From a checkpoint of a small transformer trained on Wikipedia: learned positions.
Each number is 128 + 32 x the weight over its row's rms, rounded and kept within 0 to 255. Layers, rows and columns count from 0. Numbers have three digits each. The size before them is the row's rms in percent of the matrix's.

# layer 7 attention query, 160x160, rms 0.21, rows 0-31, columns 80-159
112:121137123172122104146131119142103108124068123113140188108111091134175116122194078126134080159164144107148160106146063110148120103096130121115080140067102138175085108213138210098147153143093136110077147144141092142105175173126150105104117179
109:138112089151132156163163156132167134136143131095189096095154094144116158110181169152099147171135114118172109165115152104127143101104183140131118131086155095141150123138113099116104112132154126119105129046121110122071140104069162099113074155
112:096167161147145166153135114123095142158089118151097145150141135158098088183123201137124080082093180152073145117116095129110117122122112171096092190113130147158116113096079084156079131122144142098110153143181122135128107113111170182051120156
116:055186112104093127203145143154135131073055101095127139134105099160149123109107117117116114096072141097168154114137188091136166192133081142111108088104122084142153084129049142154122211154108124114167123187188118111154111128101167130191112152
123:169119165138083128102135129108104148157146090179122111179102083080148111130118136133118171180150137175135081144140122148198091089107072090107193169138116105156111153178125123097093131192198082156169126125120135111123123154134177122090097155
106:075128127119115121127080166139176190139136171165150160195129138102136174086148148075107137167131123204137104133165115153098187055098142093174139094124111113090094136117139164178129155118131173091108139099099156150210156140122094104105143100
113:143134134049169131077195117129098124098082126164089095163063113139091129129127119148145131144124119213154194133144095150162120061114120152172122123035083115147167122126144127127200189099129116147129157114122240084125139128141200128155118093
115:131084118133114146171160142147176134141078148138166128127175106126089138126119067112056152103113136104130112089149093177111091152118130190099107155163010145113135089115053183112160132203177076157147099123135121124160168116100157140142118174
119:115183119075188124117151094070219126165129089122152151082109187127184149177147133144153150178096123081146133116089097085132161162161095138176095151142132207079106102124125116117083167109106120170147103130152134159113169112132076161185129053
126:095115090094149144101100089150159111172147116090128152138092107082145179154129198106126139143123165059147143131120147104094150127062155165134115138138141144033203131139165109169127089145100131148100164155153113201129117113130124039102108170
115:148151131125129129137113077159148114186130103051123124157110144144067229148131157111130215131160119127136155134101176077134154097050125098133117136132091102024149141125154119132098144119164091064097164123118090091133108116073118198092116090
107:150117089081121134141188113160109115081101120169179138173151052060094127108100123119157137140071042170124155162115133124084145139155072157104100102113191127139120096119149091138152115073202096123126061102100114136118152156132124135129111119
110:210064164178157152125115091121133155179130155103170098153124135146087105140155129166119104153137179211128101104168134139186151161192086024126095159112139131091102158101154082102104076126149190129095185135081179185134123148124151113185086095
109:131167115195149194082112130159138086171180115116110162121136154171080118170125138112152073106126126169120093195097204096191135165114131140068180096113147109140141116098170055132174111147103077086105172128075101177143163125162118147152152128
115:147076130102137108113159102189114110115106060096151125084141111147085142077140121179188120096101142149074102097120119120193061105136179155091123142084117092134077186109106212147154104128102158141151114114141125134166091139136139158095124114
110:134098122123099126087146050099122099089133095077132186110182115132159187110108086137169193096093122198153067149091133178102193131108126109155141191189165109176123173099096133137142198121137118143145116116117182176122134188152154131115164131
117:157102099122089119124149167098070117113130169125127182140143098120127121132179140139122100070164092181125110159153079171143131112116123200085148154093101172077129139106163120143126157161152151099154055158115138113121095141065124139128185114
114:147140141124091127120176141180126113148090181106106126136171145146157179141134066158174173187137101113191092101119157088153126127132072083114154073196115140091112104204092092128127122127094128143060064145124137146118166092167134173101128133
117:089084111086125158089123143108093085159164038102151068137108143123142115079146105129091136134123149136160136157201157179164123152127199124112103058146049168148135118191118095138060114118120059131154133050190165109154115125111096137101150152
110:107110099126159148103100056116119131058156098129100140181161080052100109140171136175097177144168142111099121121126186149151161146142187124120132124130138123161164105175076203086100162084096151119115078159114122134216056107148093151145103124
110:119113165151101136109126185094157170134137091129071162117141110118146126101151172160185131201134143069144102179102121161127121080165126115136138079087135133124127097144175132118124088124105086112102141095131125186141059104133157170180074129
114:152089128152115088148148110113134117122237095112100189142167151171088182128164162084110092098133078074112197070185110095121128150187141139092162089078139097123154096160141111168048109147144101158160088147116128119087071166111167167172133142
107:099112196119125108130165107070128114169160132062153104191168167111125134130133135083037087143118122160152095185126094064104164105117100099136107187136174142132147173161088148078124147138130085134139167192115137167187152165127158143146092140
114:102077153158071070134130108066215146152101136125123122175126121138052153153153147107085090148136130118078170128077074145151175108121060088123124129195146116122118125131119122111083101150181145115141138105110178105165128111141161165100186116
116:142082150178133136123065180127087150081102103115061098115168141110151175139136080090136137125113059163085172093117106133050097113105159113135114144111167116129124101097101058124092122064148130142113122116183128109182106134114115056160170096
113:152091166121092172164115150100133149114094168116092188098153146100107100149096154116145093148083100107121130074197094183184108093107104156162133122078077165109120150148159097102171138140099097092074103056141141116139135185133145131133117116
111:148156211214106130133091165185053112050111124156123191106145054108103100075115086121096112168116177125132186177128141168120127111125152110151122181187133154131162135135101165104121091092182089151195121180144157140148112147117126144144196136
118:094139120143105089146168087172105172193151160056160103104121154092173104053072089136140121087085152064186159062157117176122096119167108095146148072101148222130130224169120113148110165095117123127134120144098123132109168176100131159080112113
110:058110120124117125081100126171080086177047084098156083187162122126104127153158169079149093145140111200114124069083105131141145081155100110157136114156133091138189115099142183123085156121104097135120145171107156159150129156162193090078109115
114:120162100112060107191159148212123133179122174138125196071122177074176154169133104189168144146128096174127119113138100095033175122112186120087120110095100146137121110139147152125070130142148107168107165128086108158169131160205136152039127148
112:079168116098121174206122126196106160093128111110188126139105132127151176127114094137082113094132105126098116204159173150111111126139116120150140106132159177103111126109160190119056096134092122151144064112095121113098137121193117136172102150
101:114141134105143121106128140102202089083148121134154170130116130126114152103141070145077122122098197122104183148139184125089168117141143082103119156085157147126104141175119118146141139122108069150123112119098175145127095090119130147122121141
# layer 7 attention key, 160x160, rms 0.206, rows 0-31, columns 80-159
103:073122077166137154124073133102138125152087103126086173111131125080145178142186090119132116195168185161177176150116151087170134098075096126159154174139128083141127193102103137110064124092107083176127152128141104132079111123160091179132129131
111:114048112111158152082179181110063162104073169092153124078126106161165183141145143126103112165114122088196101099070132195098144139125193147129177158120140154146166103118143101166089109171085162084092092131161122086102114135109070144164173063
111:137099129090112181089167103095123071142152104153166139102120085151080146163096104210084161147197142174136187140152127113131133122140117139100135127141112214081114111142108096118092135106090128079199134145134162118136146145100113111128095119
114:142122133182112115151144189145192099176123123159154108118117175127086108091142204133120129107137126119107113122136165070135153120086115105180104096105107182099137178165098183150073161128106147139132150126109118073123103133107105108158099125
115:124077117165181147094087137074130122125081105066140091064146131151142132096097064132111142177069113067106050112165127117139150135168114148169115085117113120109143169077074117135128136181151107161128152164125162135058104235118152154090154140
101:086141120140153179188114106124100057130137126133157120090175075141156099136119165145119174133098101117140186137151118176142148088112130140168138091092095081076123100090094115190105130131137127155096144135140017149134122133126132162089131138
106:156110119113147159089107144171131135075117152151190128121139129122161162084117100159156146120117110187172143089097109079099118093093080176130105093130105096068200166133164086091098148126151161125127175157112120168182155063088188176165117158
105:202132086090055178164099109111131148119134175114112171133141104144091129174114126084123159106142130124093126132060153133179163138065115088143148091081114152088160074128113158191073068142113109173203169178188124182166158157127138141129090098
107:105149159102135090146106145185071117135090131119113124100135143111124133133133119194135145113111089025110157150165094125134138159156083101166188091137141088123165130088124128136162094127121100124103149143060127135186132104160110116097170064
113:150082066130161110161153134085190156139159158139136093121178117151131126143083137206145097142125194112100102109120143152092141104123119106109170144113076150154235145162133125109165049086151153130170085127097107135104163070124151063097145138
108:108204087116114124166160188093084110169158137135079128102119130066134201091115102149124163097098122147155154167097163096100162166136159136130145120125164136094151072151198083120214074136101085132162166134110198114135099123111140101084102152
107:130129047126079105183165132097125090084090146116135109133187128075072126132125104143145117111122159137143114151132127105093188137121090122100078164084103146082097139133105204132130155161172130108158141088109094220106128165117138151134161038
108:131139171169119145160121087168118167125138125117073137138149079155103115086131147131166128145132178125120091101132064140134149132143095129091093094094162090110112119118169082136137146102155073190136166189118175066123117137165171129159052083
103:144152160181154136153096135104123124111153162181129122135131144105097111147098136141203090090114104125085099166145088132127178091156081138117143150101080242155148125162142119160199139156107139113044094143077166071104153144139116114135104153
114:141091132165100080108103156077135118208122139092069067128095112130136115136157154093158164099149137141145129113138057083172115067199109150105161118219103140106113065167129165096106101156112135114087121073173151140176080125188121099202075161
105:095124081125084123138106106119189157134179131126119102102205152099111166096093079164138135095110180161128121071105175123092100157154141116121098052111125098111139167128144142123119151118098094060080129166135150098092124155162086064111150149
107:137062136075112129174126093185115137132172083102143130125131063142041176151132126058179155154125108137192152191135134107156143097142085107131113103061122134152147192163113127075162150131159121130092109141152119104133180166159071143099094159
112:201187053133101151127137065116106084113088149147099161159147102124138104161126116141186094147133098136155124092151111084161125110075167112165106134095207148137135118134161147129173077176123149152086125137071104124141123104119130133125201145
116:118149125110171158141117145119109126127117117158128120151084144133166116082146111109132077139119154163087127191185134122147152139145206117128155095152105105120104137158171167157085102138172103123154198063145160140112188127059057168109134115
107:130098074159161128131126143055078149083108114138113138129104155103123123107079169103071172136112065120098129127090131150168190109112147172139090122198165098152106133149131109135118182075115171113127131101094095093155148137096142161133145132
110:108101113167148140109107157097091087111154113077176166135062115139130099164101168159130037134139118088118115098116131111106167128103137115131168092108123144205170157119159130084127156125154070128177161078102125180104145145158151135158088150
109:153099134127099134136101131157107066189141142043134103122174121120097179191148104098040113155140094126197080119147061218112126164098107089151190136179101180117133118130135132137141125169153133155129153163146216111103110074124136163135132128
106:094123164096112080133130087121066134131126163084072074121125145096145123118136148124088136146152164182137079169106119174167105066114064143142143084115162119134142135167103088132165187086134127127137160128108151089107054112109119129111096133
112:121100199172137127151139154139137066098076150104093160122122089161176204128094126165156161181154160135147128127126154116130163104165091084123143066109129136133098090101175161123176175161146072164161142138128177103113186132039179123093162089
111:124103116152133101200038119164074143152134100163097092212134129131151156181182142158135148098084075149119124126152115146130112123138129078177121122131128166104089122159148130116127143095168202165192198146121113108120117122159146141121088137
105:116084132149145101158125104194174072108112069145126114134121131102181120142052160153156068144119126145184144115129133112134050135100105127168104143156088134151097087107112115105176110157149099179145126120153150152139141219152132104136128183
107:071090103116105091156158116144121149112148156151140152115131173169115153138171130079048102152095191131131131128150095171124078096168092172068064126142111153079113159112151191108120113115157106091158138183113094166114140174112118144138152161
104:142188149079140160056107149158183086153138072121180115127102131123125130106143129139081090050113142138146165101161115063121124087148126090111127117128173147133170129164208121108133152078164120171080111163078110122063146146193105127164145104
105:114164066128175096128109177109123128115164101070149128183130113076144106124142098163141132082033144136110129084095105121129120086163088110163113119128107117134133128099126159123096123117082136125157140119145195084168107129103168128076106116
108:162114103122157099180176160125108150086100059125151132093110122130064106231172147098169129177060186168138132147142130105072117067120147087151079118162121090122116131130170160157112104143091074169091055097048123112132120178140136073140118136
105:067174149115133166152120137127147222101132134148138132189120138112040146197152159103111147092158144119124137144122140157151135128182143176158173124185093080125155057125113148048061112129129095130102098099138099175093139117097117167164112103
111:151131105094170106150172093120125064145075149114129173161125122177217176133195069142121125087181131163084139118102150166132160184138071048046156151138132114127163115112160146164055113119109107140104124098058113100098112091162169167163131137
# layer 7 attention value, 160x160, rms 0.215, rows 0-8, columns 80-159
091:190107098150107214134180166171195135130122164110125131081116080053130091127126174168182109067137136111124136145123121086119162136100157144138076055117162123121137091075096129142059103171109098137098112118123124172148156122115158135118125108
093:121098163129131116088123157065169140126106124159079167083146157101133127177125180192087122107130127180149120137100153154074134159059126187071049122111102185129177109127089069082109092143124111117130135105057150112079161131118131169110114177
100:100175106131103145160169171103162169107128081096105060128146184126153139146111108152148147147092154125191156112156062116130148064145187138074110154144153105156102133011126101148143134099084120110069137115071098142110117116136207092119147103
100:089094082108114132098164158141121127134088078118073142185093121177131091111103099052118125129156153118099158112080140122125077115161108151124148083058133107080161113139214115119227112171149114108102106105135146104122129107131116084126122093
094:147122120081134146152130112128160145079132101150184136144150097146046145157140152128134152191098138110132216109149136129161107160124119148162137127125129120164154044167116146087167113101061111156103114073164101112185118115110162115068182131
090:102105097137140121118132157104177073121106113202105099161078116118171088131136152099092173125098166126142214140101125184124165079118136068130127126090121103144125105151210083130151174148145147164095095102099076102106142124148198192136111142
095:176087076146113090100154125123130150125110171097209101175104143105116082113109134130167128097076052130135142124074172063103124134136162100137149147145104071147188126099141214125113142151130102099158143173148102108178115172138176159169120104
091:191124168137145173157118129157107119132137188171107134120138116131120150103170050117163132075186113112123132111111115124156133122150113115108136143118157132115157090168118185137146116144102081078131134121172110166105119153108115143082153127
102:153099076160045132148164186105154151098125079115138170116179099146079190089103140122093124099079104147100157096136148126080146141161077111138122117128101161139167154122160117076117065175109159122152139093150089170112157085103129156144141123
# layer 7 attention output (transposed), 160x160, rms 0.188, rows 0-7, columns 80-159
103:111135123072142137170120111154121132170092147165113170169088138148115121132095128087140137097147157209177085128099111120217135157134110189149136077083108123128046110145118184107151162113066095106169135087112114176111108109165176133145088135
108:135148115134167196155156102132099153107115070105090104202105114058168169156162137157154168169124116151156130141137131102163112116057133130111132126099117051152156109135126098052068102136142120116126161116140107121093065129126127097162090069
121:107125173151115138104128131114138091152105129146168124149074119110200071043082080108146135157150177155072147094139089147145130104132197079126100177141206144144121119148162139066133151112134120086148179184114140120217084158194132148136162106
107:185142169095146108116169113117136191118160124120114123062103143093126112089085120154115161110161141125109100078145127099076116112093124088143078081103153140063143123100114141139124130141168171070155135103177168087087085082103211187122147095
105:079145144062130122109104113202088076170105164159122135117151122134142112159120085169061119115138177079126148097135143124148104135108157139088078143176098165102109046221104146086085121087106084166125101144125185130138089121155159106106083117
109:196147120145127099093096157150194118126053144075074149160099122140140114115183073111139141120101081156202161152115100144059162112140098075139092111072131101108094157179130152135150153115123114123093129161076166093133082100107116098119089141
112:113092120105008138143111172176165124154140154125154152132145165150110129150115162096129193145124113127030136102138141119139180157117117143121125132186073113166116135063136094098143143180201161121178111123190094136206124115132105098134160071
104:172125089096126117159144123153111110114125144145124126114122122187089174141098055123146132088156080112153195049106146123076030164094153152210133089111103129124129094100152139160139122192117140162116119158144134113086204088148139097134157141